Each number is 500 + 25 x the weight over its row's rms, rounded and kept within 0 to 999. Layers, rows and columns count from 0. Numbers have three digits each. The size before them is the row's rms in percent of the matrix's.

# gate: layer 2 MLP gate, 640x128, rms 0.163, rows 70-104, columns 0-127
# up: layer 2 MLP up, 640x128, rms 0.161, rows 70-104, columns 0-127
# down: layer 2 MLP down (transposed), 640x128, rms 0.16, rows 70-104, columns 0-127
gate70 094:525513499475474484500513476489546488486454501513533507544491516476476547479526524504528508541544525551499521492527484502492494491473488472475492490472461519481496497490507529495500506505494488465469469520472544482523461511451490523468472472452512502525501527479504486505526513497505508492514486542464519516524506469499490516437520461496446512475495502500509462558506554538487462528515
up70 091:595515541494508504555495513500484521462513504487496504496495490525496471526483500469540484534518505502542461517497489527489457486493478481504484499506535499464517484452506537476510489481485502481521513493471513494472513523495490470543538504517464497467516482500506500496471500467496489450479483505534495532572512472545521518512516486503582521515507518513530466523496506519535509508496
down70 092:477489496525528460518514487524485487493473500520513542484501514462515530446521530520474520475538525514471519483453533484521494478496518464505514511477504457499535437519456500525481503503521483463527481503465479478494519499475465482532518495500474492469497516471489524490496453499495471471531501509515512496520529524458532470434503486530487460538501490502471518516441499507465545505514
gate71 100:510493501538508471541501511470474525473516476498508457497493539508516476519491533496479510477532541492462488479541512483498490505557496476511504526480506512500494468524456472478496508492481492537458538523504468512507561508536479529506495451487504501447465523465519470464514515489471521497552463522475496514509526510562505531478512528523485502489509521511472501536530531530507446494496
up71 098:507546534509488475513524538514506452496521553504503526517493504498534539514503473509454474464500493547475521490521474522516501531497518482499504504498507541518498524548500465505460464515466518492513499495476496478466551478489480476457533495496494505500474518459508463509539499475499526484518528546490515506434519549535505519467497498519498525491451523479499521518555466527490504513524
down71 100:488499499518500479454479503513518506486480503498520515462597522487464528490522489469485486538497558493517464473505514492513493479515469450498491528474491494474493487524560475519516488522549491514507501524467472521464515476503509496543510514484516512531524476550511564512473522507468519491536558510515532490497500467498508476495510513517484502462520468487499475484485484455491488474489
gate72 087:508508487504501502481502565478524494527513498492502508538486565507500523499481479511467485477529500513488474489484516466516518534469510486522515547512472483497487536483562478468492547486473502462434488505490502519492529516526503485534487477480476556518525511523463487504513520499486484526500508482507514540523523506524519489507493485489449511462512508524604508484501526490471480509516
up72 083:500532529462499503537476478511512532466485487504466538509491499490516508468506509501507542546506486544486517492468494492547529506517537469553496483490455529564502481512458546518520480521538536519435463522472473499485509485507532494499552481461541507496487519499481531502535495503474478479535513517498506522509431488489508499484512474470478507492473496527476494484505503492527505483475
down72 086:491475524526527489524522523512494493508465520464520504511508470532465529481493490514474462477442484500493500486468533536505472520502466501476487505538563497498506539476535465535542498514477466527479490507508508481517488453516559525557482496517573473518519525535522498505476495486526491454478464500511479530461517503495482483497487501506492500473500477509484476487555543501510500494479
gate73 097:464489492509536503502542518509507476497514478493518472492478532514498478506486538515468518502496539481523514543455531500531504528478504477474520489491498492542509518499505479521517496486530512531489508480504463481483482493492477544488520488529502500448463477508510564530492495456453510548485471446481460499510538555478470541523501499521462496533489496553503456529529480484512466502522
up73 098:488531495495533531479494466509476443516516461455477450463479532471537498488514537476515471493552466519491465486525451456473532533510501520525539476501482495545529511512511551514484540514546501500501506494489501529459536516541492483486505498503510521508508474482499550488455518492493490509480493506501525476478498484517505475473534513530507492503482508484482501494476464521513560470475
down73 097:483486483498528453483511502514457533499499487511541488487484448520507524462462497512520495493464468479506529564520455517510519517470496496525500526530473511526499507485484533499491562531467489505483523468503549482524518510519540517476520513495463536528449509479475482492478543478438493496494493537453460499481536515491517534487497477507514530507540511526488475482517510498514487528521
gate74 098:496519487489477488494470505485540478516487505531539533472486511514484511485522492477536503453538499467517454547491509475490548479494485468493478494481464523500542525472479545480460472477497469505495462529493517503490484513515483517483483516484520514466442491516486508516532494501515465530477506495440542518542505555437473532493520518489455529505498523491535529491473512514519498477488
up74 095:515493486491511486488515498511476514529457502494531497548503482452520498542477505534530480501495504503460489489518520531514427516485495528506481542492454501509512510536464503485502543508459484556474534535514471510527484486476509554494490519532499476534532539519518499503486439477487524523552487512492461520490511463500481499526534491500498512494477470481474477494478521498468499464553
down74 097:544493514488483472526524490419468505468533538459538500494430507524501498501476484530482507525484465523506512483495468503511503487527516526515511493504493516483441495534509479527523464518494512512535550517531488463528519521477486533513528469473508524515557539477493509474526454483479514532522480527497480510512505506495473482471498528502499517545491490501463515533514475477507522491465
gate75 101:521512472529454491520488469449490488489514507502482515482466501478512518479493575476494524524489558510476519504441501508452498480492509504503476505490444492526483528512523507501516547493504494544482479514521484493492528512475507511482515478538465489473499526481514513490456514491483515492530507460462479501504538548475494503502525528489463439549536549485477470492507511500493495452513
up75 097:526488566497454498506488494470488543538513442486483453475489518511509461522494517500497553496529465472420475496485522496510509455496506505519546496467536506463484495483508519467486518494532497491500505488508498448497509478545494495522516481496477491484507496510510515491483488501515489494542481526523487458531517499486517457514459455514482537519510458446511473507495529494484518470515
down75 099:518515558539475482523536497480468528469510514526539517515425425455508506496484500521485516469484488494503499520453531487481513502478540515486425515501512512495507520458535524530497521510481500480463500475484474493458507478511482474473492542450447488506509453519510521499515525500486505490472508471484482480490514498495494474505477487514503528518509553520501525495541492508499497514507
gate76 108:500552500485455495543493524489494517511483524503529526487496515481437500502507541509522497469470524461475502494497471468515530520502481498511533493478498504531482511473490489500525504467449499503441507505502529496533473522508466491487450482518511550527511546446478520457531506485514535463512466470528480531493480548509510451509495551507455507512491463500520482528504506511509477496473
up76 108:464499534561510513546474525482505525493506533511550505485494469478505476471520428532524501492465487474475529464535486497547516524504486487467482468478521504522480506504495423523520488538483472477490479473506494530538513491506484509490481497497498521518483522485457514489526467528482479478509521509523450527494505500541512492477524526470473474479523503500460500485468498532545478529499
down76 108:537497475520467527501459530486488478518501501501499462510544498510482462530488456464481483497512531499525517496497479482531458509536485493497493501526502500503527501489479480473450477496500537460516491524463464502500520497484519460489473489485539484519531546521509458520530531523465457478522506491487514514482479503486505542537476468466505522514488472424445505523528463482478459487493
gate77 105:524515485510476452511548487456457500512493471514513534490468491492516476469464526505500500518472494513481490522502491512470536500476511490478506540498483467491507515505522476496536473536483487546501455488496525516565496514505514508515518478507502513491486512495540525507483514486513510471506423516465527468511523549535490523569514482489514528505495540490457443515465522491465468503518
up77 111:459499444448557510476465490529509525531506511468477500523502513473446534472495540485522519519529484490504489485479508459511482504496497495511524484518489508501481481489511515508545511511469529518477496559457467466477504484488465490504475483499538470534512470491461465473544455492502502498489533454527528477513559480517503474488485529521489508529516479508509456517500476474515476527507
down77 107:529479522449508496472494525526508466484470482461528512522532523537462499539497461493512514527483490489481505513484463517482515487455539524500476531538498508438498529507478522536553498503509450504511483542517491507534461484523487464493501489538524477501518503515536537510542483473533493507525492527490490514521514535526503500451498466542478523488519541506484455531483527490507495535498
gate78 105:529492501480499455557498503458531518509518465517511516439473502553542552491522493525496467465525491519442479529531511505508503484520477530517551518487519500513512505529528465512523481491515484489478463522563473516539509526526522498487491467531487511497481502484530494479536510487540500512481501509536527516496496474522523502535547499531490462527544498534516492494482528502497478513520
up78 102:499523533511516490501484497484506532535531516489471527512503528476484472502502489491505486513475453506510481500482524533513499516540483463512488530462520518399516521487477493471441490515498489505527516489525504539488479492510504501497529559506500490504492505510520499487528537506467529516527467471516493486536495468502439499432464490459470528467523476504476505506480511458510460529516
down78 107:512508522467463515496511529441457503498503453494482495517431486508551459499482485533503468465528466510483473520480498504501523500454550530504488516468505504496517497477500474490516524530487517492457514491491563500479506483485531508464497516491510541560477546480518463481464508521484501506517532500493476522480504520508514494498520489496468509515477513475476519566493479535508544530504
gate79 100:515548499462516432489512481485469508515473543479518489477491490448490502536495514526496482479500483537525486509501514548514515555527539501476529503511510493513548457544460471522491455507495527489521492478490485525498496524498506517512498469530503496487497513525483506478518511451536480533498458521504459510489472484476469525514498489470518444510485500495505494533486461482500481446558
up79 104:550500499516537506505498525496515488490526477502507449498506493496470507520465416514475504542514513505502465492510476472459511508486458540478521485481538467493498507511551449466504499521460514512517489498498522491516467489516475534511519524516476513485517494500500521497510535519507512483464453516511460510525524485548531451447476494468517523536564497529502470486493532493509495518483
down79 102:475489527506518494463524509540515495520502477493523558529467457513511507503499453479511477510468521469501506496509493465459483448510530548512508506493535567551478490500485546489468477515509504489525456475522472519488454483482489504498491492515454475489525507500487552491529521476545524516507479453471504494500494482519495502473490502503517490480453540490529453499471518538533486505514
gate80 102:512513560522484471511513515480517481509509482507532491479484517485480536511533504537523491516468500538464506494523526518559500527489524531500496548505464510466466495466490526444525509518493447503489480511489500493529544504504470506475517472524531510526505550501503500435491477529505507487477471470508499532502506533506508504469531523520502446503548540541521511532513506538509491450500
up80 100:485521498471470476455496470511482518481451500492517486550488539484521475516508543513565484537510500486531479503493514492507475517477488538482504492517470524479509471500476473459511484522461522460459499494496506507471465468469455477524520507500485535477471490457528468501510464509497495508472512501457509488497500489484394497480531471477497498486547478503494516517489484513509507526522
down80 104:505494515512534477506477511504530518512487504559500499509470476502502549491479478492502471531534513488518485477501524542537500489510522531449519499511475528553500507538449504434496479511502499463489485535471500533495483463464472477499512476501525515477514534520505472483514480548521510472474451495516482459507465514550515498484496481514531513461496535507503535499486570468493523474491
gate81 104:523495522491517470479513523519519465485496531518452505512486499535498508497521516508470470488513499515499510516519504525523535558537455514498530526521500506504539530529535522518504482528510496509514502452482521503507517495485497484479467482537499527572474515522484481483482461471534525500568485534484506504487549523523507456533479515523515499507509548487518526525551561523496505482538
up81 107:497466480502497475529481466463517516538451486518564515522495505515507436477488509508526517529462475496522480487491521513522523487496511532513480507478480468534506508512500537481482539517499517486507471547540475474517482468510485443538506498501490529524505519521485519498503521548497462499476485479454469492503486472496535543498539487537469505499536552498506474464486499460475508546495
down81 102:475487493492507522531505488510505473477499473546515506518467500485518515492497513532493470497475497470495495512483502460496506462490481503467548459461488518514510466491496538482511468538473554511524463493520477470474543521440494456493510469459459495481562503488484472496478452487494511529478471521500504517478514530493494543512546499504491537530490516497544464511525445486518462477499
gate82 100:510508500538549466507516519503466476506499492537500450506469457437509430521530488537503456480520503483509475508475536538471489510488541529495503509473502494498527537534552546526505533512498483525469501497481503535486481513507509495505488499484510529461512510504472502489489507490497503478486483466511538487511517513535526467504525504459499486524460561516489540502532498472542475533513
up82 098:452507493507511489540499456503456504495508570466498512498502505487502513487499498443499518505469514480505511495447458517500504468472423459501532514561549508470494501510510484473509491515446524456506477488504479491523495517492509510502484508485510529545545499497506465496473476525490520538519554476504473515527505482505467540500489531480482477472513498523478495483478508550490488515517
down82 100:519494456489477496456529525568462522490516496503476468487488501534500513488478502500469506461496503482531479527552493526512512581478493461562477497462530515512515534500490509471504505478501506488475480485447502493504496480486524481507510496542519477509488497498520514507539493448513515491522454512452420501522499515497490518505520478519489509484463511507532479487499463503495474465512
gate83 106:500515496466480468506520457501482535525531522511523517498476479544498508516487525469498443490486514471519474551486533486530528523489500540505520515458464500543508518505471507489510501481481465512478531482502548443508474523502519494521474471470523514469509522455488480508463476529540510486492449503486519524522499527510469539495485496432463488471510555476495502512515527518492498475516
up83 104:487516515530527510475472517523511462461506461528431495482507526478499485507482488470517495502484504511470528488493435558483492498524512500520509448520496497438504520509482508489498493470502493496491518516508482513535521519492483519474465487511478509479507489488568502518485477528462505457492554470512490497414457522483507470517518496518458500472496471522516510502508550513480488478501
down83 103:505509503465512467499524505535513562518487498511466481474488543519488498540503499457467486483483475530454464497494528481508494527509511518508494497480513517486546523495523471532532487492531502484464508523512481506546485495462517517529532535484478462566479509509543487511496535496531511482521480470449483517518485532496471459528501502506455541444514481510503471497454501524499509545510
gate84 098:486497532528496483484488493467538531468488477502522507466467533482493488501462504505505479454541507494506456510482509491556557531501549492530512534506548510515477492541537547503546505502489519495492481484467505505499520514469488462494472490529511478489478499503468522491557519510539526500488498444553525503457512544506498487487495512490511512479477509487477552501514532497480524476544
up84 091:528496486475483511528500522530479569494541526528572473526503472524492467550490461468484507478474513498535496504526512498494505508498466450489512512493496511514502502498470506479506475512502489481494517474537462461535506500439506523515533545508514510510499513492507479481481516477520455577509454527504509493550521484496538534511477502510518518495461521538520498514498521540519511513511
down84 096:503536562522511473471501496491508491488496514536469455520498505470475523459488474540509479517506502502494492526536507492567530532527528503506453527476510497519527494501477550470504501494469469493484492540532454456528519500454515480482484478526503470479487514494487496486471516479515476494506501468549498480484529510526502504493472514478527555513535519467550547521532517480467519488495
gate85 105:504480510506491477451503495447483526514484484529527475464455534527508505523530498524506487485521512474494521505479480520563498510500494514463537556472463509520507529474496516536510466527482511501467483465523525477509531527490522503474514496544487455521490482505490518464496517505501489520468496505447508471554494532477480515552492538517521574527497531489532493510513495491508491498538
up85 108:473491470523501512463512537487483472479491460479529462495496515459520503484456553520531506510525490478500486529508479475488521495523545472475452489519503525504445472456490524487483491479544462462515513493483527516494466517442458520477489493464546516470526521494485519494470469525515504538519505543517505511501509500498470479554497506505521520510472481508538547542530513505515513517496
down85 108:493478507498509499443458541513522492480506503497516535515544492468458551526487485540514502505478492518518504491527455522500491505492506455517482493536505455498516499497490518574526530467511458465545529508468516497530495500518506486479527492557500513531518549489518489491462512511468464483528451499516481567510514469516517521478521482478502490538504494511467526524516529482503501486505
gate86 103:528504502484473456516497514484481496487503528498529493490495543489497482509488526462502488460464497501493496493509469506479496429509531463478517520460539474546497553493493520503503470508499484521429505489530524457527531518494474542491498524502497502525439492481510506483451504461507482481526469483501513500455527515517501491480540508528545553510494485553539509518512541504500514513517
up86 108:484457510559519476460469464475519492470509524482468485494505497556484518501486542532532480522494527487497501534490447511501527516524496486508527509519526503476484537503473514485506540541505482468454485447524533482473524502466480483495504500484504515524501519494493559476504546498500467545487497522539486479538493487489489453510476554485536482512531465501522476465478506507504524508476
down86 107:495509487490479452505504541533461526493502501486502489495448477484493463512518470522521421457500490503495479519472533488482502523468569509449511516531493476488509498523524491484511513504504513514510509497521520537500525461475507498473494491493530515509515473492483537466456553522498506480503580546514498477477511533535497468484479476518527499506522447520511528471523471507484503499483
gate87 099:523498516503465490544515492501484529546494456548506507444480501489480474475535485494494487495503528484439517515503537469526492544534537494510506497454505478485491527520498500561496441487468506511523488503534519517498518500496482525451458483466481507469484487534502506485478519488528491505464516502479482509477546505505524492464539515505490496565491520467498521487469463505501450497529
up87 096:481504542452517480487511507481540470431529489480465522541499482490471453515522472503486507493482513490515446531482481539520504458456499469470559492446508496515510460485521490506505495489484506459486483469490508520518458534472459496522511538512507516499498530456498502511500526462454500510499516479509486497464490487495527478507457517467458494492528498488493467507481465478478462511498
down87 097:491502525503488468486538508499490513543536518525481505454450509496507535503524494465483500495504484509492440484487490509552473458492493471485553493500501475524522500524494513483475487496512480505431522497490542508536520489447517491463494455507498507533489574498507436494480538512501545479481475471488488545489531506518514468535522477475530517529510505508483506510534492521482505504482
gate88 101:508528498541475447517493494493495474528498492507487477505499565465461493514463489519498489492483482525501475483517503503530486443516533484474541473482569507487446535485506512481495479498497499526472549482546491501512518505471473516507523502507480506532503501505467568466471517480545546502513489521484498473520545512507510535518498513502517472468483530520531466489556519506495510474505
up88 102:542538454521542502496478520488538506557556469468506513469495542499489513507491509484495481497563487484536493495488443462494531514467505458483487455476480497478487507526489456511520545503487506452485500529493509508495487490501489468460516506556500489454491491518482492481500472507518456543523474523487486495481486500473492502510468507456481535498495526507518465521474522469520494467488
down88 102:542561513477490495483487489499543488528505534502511453508537495486476514512438485502467465487505466504484477485544499500478538537532493526539470485502497543510503493534457530495494510464525523497443492513497463483502477480463495527543487462506479448475499488465475495490521501515543554487499495501469524500474466527534490506527513512486495491516516447501467492480507500531525492528498
gate89 089:473500480468506484505506500503462533494468513496547454515496542488531529532547507493558486508512467511491527525531534525496486515523469467507455485507511503524508534467552511526497516493529509553509526499537456499529543534503505514551499500488519478494493507515513503473479488476522510552526486456509516490534548495482520484513501463486510535508517476540468545513480516525514473487522
up89 088:506485498527498507436451519465493504528502509526449492505489514514498547460486491495512477507509503583479497504506505480491484575516524454479450486472502514472494466505489513519454489489443484486479459508506519488501488499508518492496499518515521515479504513508481490524526465513492517456564496507510498514431512559486486488496498528509491480512528497518499495492520456504509479473540
down89 088:512482513512501470519542459453497478523472493504534515484499451480469492468556507489519509522483483476489491521452521496504495529458488512463503461453494471479489512518529523509491498507541494525514526519502495472496474466498511514480522492491520531471527501498508524527518507486556470524480530507472522484550458464538485483502439491458522519462508491523529479491453487540531479524504
gate90 110:514504487494508461481463494523530478525525526475501495479487488518512514508511537505472478504537494462516483541484438478542501468546470490535514507520507527505506506489475515498507483493518490496493518521489524463507488506464448453437496455480516509499441534482502501523494499450545496516523508526520488497506527489495502487527481511515492493474494529560541505547471487550523450473506
up90 109:463572489493549482483501459467509512510467503502533497564501524504514456535508524512538485476477515472494530500496469500531516490470490496501499532497506526492481482489519510536480497459506515485483498513436546524488471515523527495492471487479472514482503507519501494494529532461544502495524476458547454532551488534478476489483502513499547506478502497499506487541514549515511518528514
down90 106:509514492473503535496517519523506490496505536474495518513580492463516493482493507564486480541505531469512510522505473505498461517490477489472490506515470484513491497552527491540544496546496503525474536498534512445488486486578495491538482488506511482496463449533512532534469476492494533495493558543504492487507470491499493537499498470482515508457511462504472497491487496487502513481514
gate91 097:465498492474469478530523463495519503510516513514491519483475499495505495535487454514499473507512472459509517546447465508511520453445516529489490516486468479515467537474486506475537530489493523508504502576538525497494520517483536529523485475464534518522492507459513488496489477441522564475497510528492495544459495502521489506532484470516501480517509491514504503516501520498512528494561
up91 092:475519549516471501528491488510529479547483522498449557485495492546513462490505494514495499528484493475505492522517479530503529444512486543508451499513446511536481503479477485527530524473518481539510513502532503486519530485507508552455481540537477517496492489493502473487505509460504495494501470518510546488511520518527536521537470487507568479455475499477519482513482512510511537515483
down91 093:504463513524509534527482533483528519474497510475487485493546514462507477472505470540482520475503495481510504470494491510522508524504452431514481479564475496508458505527512517500494509521537505478525503533513473549492526468541513513514533491482469497534498482466472520491518523486493501452519528520535493532467546502515512476500475470508485526511513453485510438449511489475490465482492
gate92 091:535523498480522473489533504511518508500496459519475495476500498498503441525521484503512424497509482454522481512518495531456537499519537470479525445536504547470498531490496492481483448514520502513502527495528506482520499529511501515509489527540480505482517461517502535501553477509492481518444506517494509483503543482544476479562507466501501524508511478535521542513495524527528470488492
up92 090:521511516499470516528531541476428492515508519460501523454503538526494463530484474514520535518505494522535499521496441495485500472430474489517512506479546517519519508497493488505500532498528541493467485506498526532536492442505509532469444488479521503484497518498520445486477511500502512487524497495517458500458457474455481492510547513495510522502497489494529504504499485524483528524530
down92 092:482570497500501510502508480480512495523467493495483496518495483490461545467475517483517549448546520528492514485476514536468525519493478467463497502500523445528460518501503543552510523514513488447532459442494461515514498456511467514524495511497542513497503481508531486486498483497501511519527511512514497533464488513525505551507483520509498477469505502499523473507451533472527467489481
gate93 100:510500498548495453491469512478498521529501494482474521513497482537500506508510528533515520501508496491487509525524507529516491487462503480553527524522513492536528556518536557512461489471527446534502494523488503512509513502492497510499518474528524499505453563547479575484493515486524513535460493456505509530518479516490479555530533485506494536519492515487503475527482535489525477492525
up93 100:466527546524456488514527502509466536474486549457502553507504496478505526508514449511516533502510517502524444537453510500491505528536489530496488476529480530503495477486494514500511514512462476500498556508496511463525554470495517473476511500502515522521495538476503508515529524513521472513514546521515540508501495507511478509518482463532505562510448497534516487513551462519516510486505
down93 100:518456546426436500507500548495498505506508450499524531492451501487498513465490510500493516534447485505488542522491526530509496518493465475543480504518536498468506492536498511491486475496523519464490507538496476497529479476523487488506515513530504476507503568479467494504542539464481482534469463474542518494475501488519517477475507496517500494519493530527481510513492510523492464520547
gate94 097:518489515471512509519488511476483506489493517534492519519462488493457412533524524526479466497502476540496483568489516492525501534525482528493551529511475516509481493478495518483478507505444516492455520480512477516518494521497503502506509487495494499499500494560473529476489445504523523541503444518464520504498475502517491502515468515449495506518531543508537540532512459482478483501478
up94 097:483478496528505476521505508515504520494571473480482475477500489544489518498513497457490508525489484515506525478478491481471537461533507543502480475492521495505504491475535502556521482450502494533502492551535521541497529475452462517505485496491499495481488489468486531503474547498496526492471518469519485581503502488486503454483448484536490512509488502474505479474453513483504556502515
down94 098:485540489514510528489499474514489517529499529470469513466405551457511512453503484473529519550476515488532486464514495491549482481476501525495522491531470483504522501503495454516496502480513499494506553540502486486553503520464461482492489448515490457531510483492530528484471510499539524484492509517493495510498482519519489459517477505493440514478490501542496524510490510485484488479482
gate95 096:533477505528522459502552517489496492491508502493453522427470512502503462519502515532523465556493518479495502513472466501516471471521509472502533446497475512551482487511505490465507483471489470498500495511484514529568475494479494532500485484524469493477477506482503525480485499504502524524469433541489496486500501514498463515462473495511507527517501474504513546491527517483481508573484
up95 097:489519476485485542500537523533431530521463475454534510482496481472493494493514485483449507485466487527470468505517507500480519474499481476465470532529483475455485471497519436517546517539462489495483504484512513479461513500489488461502515479452543470502512465506497499504529513481499458488506525494486506531493522503476510486473524511489538464521514462509514438500480487473494499459519
down95 096:487533491531525540477539433447475491476457462506519492510466524470462504469463516515485492539536516479510516518495508488517527531478489519485523492520484510522531503524517512499507508536500476466502505486485513496500458506540514509504512480510542529507489457503485498498493497455523536501456495498485524496530499449535479498547518529489495483513465471497482509524533529481542560528543
gate96 102:524484487521511518541505507484479491488482568545521488524490531481488477482536503476489511456542512501469451486461480531563518492498490559460509514454501491531504509514517493485522494505468528497472515491505509513484518536531485522499492461537455520556471471502463521453518492490484507462519475487488517555534537534511516478502485489496487488519489484512503462501504513511526467472492
up96 103:451501510476497493510482547475486467482474513516494461514493462519518478560472477522478477502475503486519525486502471557484577468485484473549469463447531468487454518533506507515498491504510487468494483495488494480476515486533478491481505540497546502487519525512484488572494477512534512494498505486499523481459530499475499528513501516482513507483521498523491479486541557506510512475494
down96 102:478477475479476494503476491525501497488510484515511458502530498550521460525521466476500490491464485505525570531505498481481453481504477486494506492524464483513512526482499525488497548519471464519546498466529482537531462480463531490508499513495538507495519478504554486521499465437555487504547507487472491491512511495483467508467520521525481453532488465499525536506499483474535519515498
gate97 099:468480499470513468503498481453505451538538515516507535483476464529467506532530508506549447500519491520516462510479530520531498478500511509522527493464484494478441539475514510478529472530513521515480495488517487500559490514519522472542497521528481513512475526502470505461474527503529479542522500525503466497526558517525514475482452474503471505510520510520499536524498501485523534518520
up97 098:512489523475512489472502511509498506503521548532484489494509504466495508518514512510516489471509536507489477507527497495505494498530509497532531515518462501448500476505506527464533503526457503528522483483534517467511454490485506468519496487504492553448522500484510464529509538512549493521546465472548498520517472502516592504525497515507495468475548493507508477512549488483440493458484
down97 097:491513517475512497501497496512496486461498518490504527454502533506497521496508472584511506465512516490507501484518465458532474459490519461507491498477462508503535503469532496512485473522492487497483494531536542501469484463490516494486497510515507528536522537459503559514485498500450467505458556528515540485480481512499471491481531483516496517546500494506445476546489488487470561507496
gate98 102:516507478473491486483510500466496508474462521495487510501486527479482486518530493510507504492482567521468496569505531480539483506490516486488525530472433478510510485495512552502510498423495501481474523484506523501516475510475528560542470454486509499478477512544452507503472535471502506495531480499524468503509529488515529496461496526476498492500514526473503550538482523481512473492465
up98 102:525514499525537487478461498490483517503573496479449462511471484549505476460521498452467507489526482486451469525532499502498511492528490506489509533501496545494513495528514479450515520498520519506510500480494517457494481514488540518513534459493507498520467517460474474503514513513496461525508493492503481462480485509488518497509506513515456431476495475520514493503416525463493491528484
down98 104:468521493530471491495558494537490541489470432550498487507508498435552499443494499510512496468461505526485460492505496500497504511505519490495504516492525494471500487451528492543517499517536524511468492471489553531470468474502499520456475510515511482525538516518496525510503479548511492505534516525527486470447464497487521481436482483508492518513505476514467509520519501508497487493500
gate99 098:518523515534508492472509469497549521517455488506472456458462540500523457515486469461509511517468460487502514506501474480507475477524504515528535484472533505448474491492501464508502462496448482448489526535513474522513530517502485530536446460488503520498463505505474493527495523498527497483472496504496540521513512512481532556523500453508494507482510535534485537502471480499458504498494
up99 096:511483519526471455530481461486552465545470479494496495490517509484503502482490492499509561521442465461507512484502506481455485473480498484513489486496570512495520515527508526512529480515503504487506541499533500427501533476498507481514479502502460501500499510493497508502518527534515465457503453518503497475504536519508507502524512467510501564548465530453521466489479513503508538504508
down99 097:484505504496510536478458458539521518506503547479457486544555539524515494492511475507468502493527484513494519471524497516515520492532471451524455505528500532491492521513491521426494465487503493518474540545509495464491520515503491499524463513459514474490478506515508481497498528503534506501528498476493493547493516569484452527496512488505494490470531511496459491468485529461481519490459
gate100 103:523552486511506462481491510487516462510501498468521530499478477433485544535494505501527481502535540501458507506492487546529476508503477544473496483508524475493487506536529488533552469503460480477487489521499487508497528486537501495460479520544502529469457487471482522497500503521557538503523500448517458504536487481505505481471498486483471526475480484513496553529516519530509479500533
up100 099:528532491515511475459491497482505461558467476489526507477494487477497566541502527457484495484503472521493494531518496513510492519486485463458523543522501505481492514486511486541536453467481468464502504454522480496488565498521495503511509528513515525482475513527470532513491490527491510472512512482473527480529469490526518542456487506503462500506464483501461473505471456464474471529524
down100 102:486513525472529494515465471454527472504456510497521503532568524530521523567461511511552500559462519532502512493537491507473511513508498522513504526495488546497495485549498478496516488482510503518471464487495522507520534507482482534532471495456483473506506440505500499495482513475483527515472472488537484470485469472472488498508485525502526471500498483496483480444507542514461509509500
gate101 096:544501478495489471497495502532465493534492462478506472491485498489533490468489494526471518544480481532479526499496483485487546495525456513487488517473557506524521537471552517492468510502523444504488487524478507512570532542459481484494515514510493521443508522495495497517560485520507510527535535496499515504492493480515490511520523479445458449504471487503527473506520513485472494528484
up101 096:521479506506450511544502514500507501493485518518464508537512469502514496477497533565556510526528522488509480533489525495527499454496492541542515510536502512508494503495509502484489469492492495454526490455469508512514534474498501527450538533480527541515480524510431507456510498481508475536517493511486497485534488500550493515492503498498506506495448559501526509508515531495470436479509
down101 097:480495472526492520533580535528515510534526515464485467489515534530533495509503499497482452510495528468497536500536476516522515522539506489529508531507552520473546506540500507517481461508471521498501494485492451485518503530484511486476429483520469507514534525534506519532490536535512494504509514489539517513516533536485495545493501447516489488472479476495484468491480495488491517529476
gate102 101:532527465488481482488523515499523477568518521474492457495489458460465514509496461512474492487498530514449459539508517531523495515495482507518490547506490508512475483496461497493517522531545498501512492501500479491477533507485475529453505472528486468467517517546475495518524487478509511503501490494485487491493516489488532496529490525534504482562543537579517495538540510491464471496485
up102 098:493515497504502491524474500500520505508484541438498471500492541477456455505494474537495454478474526483503491472530501501503512518507480448550480506480535506507460507469463519507491486470527501519526496494495500509493496526516444460526523493518530492506463489518507556511502481545523519497503566488469511503500515502510478529512484515506480565512516497561529497478508542489458460476524
down102 100:516512455526495521486554487540510521508492520465487505500597480470512503479526492496488506491520478488522499493507493456505489505528492462509493495493495508486494523527478492489492512507495511516489488494523433487464490498479480475504536516503496497448517394562483525546464506513507504531525520479479535496473475488496486554515502546508491515483520460507502501509487483495489488519495
gate103 105:530520479519512483520492518488529502521501492519521548513494498499516496493501466462517470500477502541445483504508467540517513463501507512497503488516499497499479532498475489467500509544517503490497503471517562491511492530454444469534529494550462501518480517506451526489493503494473573500451495538483522498509513520523460523532528435476485530505496542496534501519507463529512496526509
up103 107:511485494502487503546490517465520526461474506522523492484504468515465468529467480490500497481495452512505491504508515516448491494560502468453527504490512441493469470489517499473524508490509483523511508470513495502528544500474434512490480485524495536453483445469470506524489509518505499512510479491463516533479488460486493514493564513493531501471525511494477552493514519476556494506456
down103 103:534519507528496492494487531460452476450498491519496527496433469507486510518511500550490489508502532474506514530532515483545510498524502492469493562519505482502491489498513481528471505475494492470527485466509535469476511478519512491478502497509491574501517493471506533503482493527529483507488506512509447515507555502499475508457504507479498499550512504542486486512593534476494509506522
gate104 099:546482503473522425503462541440499479508480485499542498459484520484491463489510487562460446481521491527485508511492545486480539510543491532489514504492535507506540500507478489487525489506516535519484503510462514499492461489524533475528482478510483501470503534502507440528531492502523507504517528493507488494484535499513522551493495493515476504514476523509527483559529508474507477503472
up104 096:524449475557513503475473480514464514523487497509494505474513502452506518548506487530483510484511485442486512525536561515518513511533497493529521467538499501530540474463499523477493529522451513511485492498474517513495511512454474508470466468498513476465488518529474511520477543490487505441507496518511453549523504489475529465538478514508475469542483495470475505518492486514495484506525
down104 098:481498486441508499545475475489503465481503502453531500466536506506507500446520495541512469504509470548518514497447521475504453482460494524473507495502453526482529470468512543468533475509479522526503497502517484514466504519481510514466487483468539460511464466497465511490521510484478510514468509479520520504506523480487467456502565509492509462505529517524484522512527496465543513509495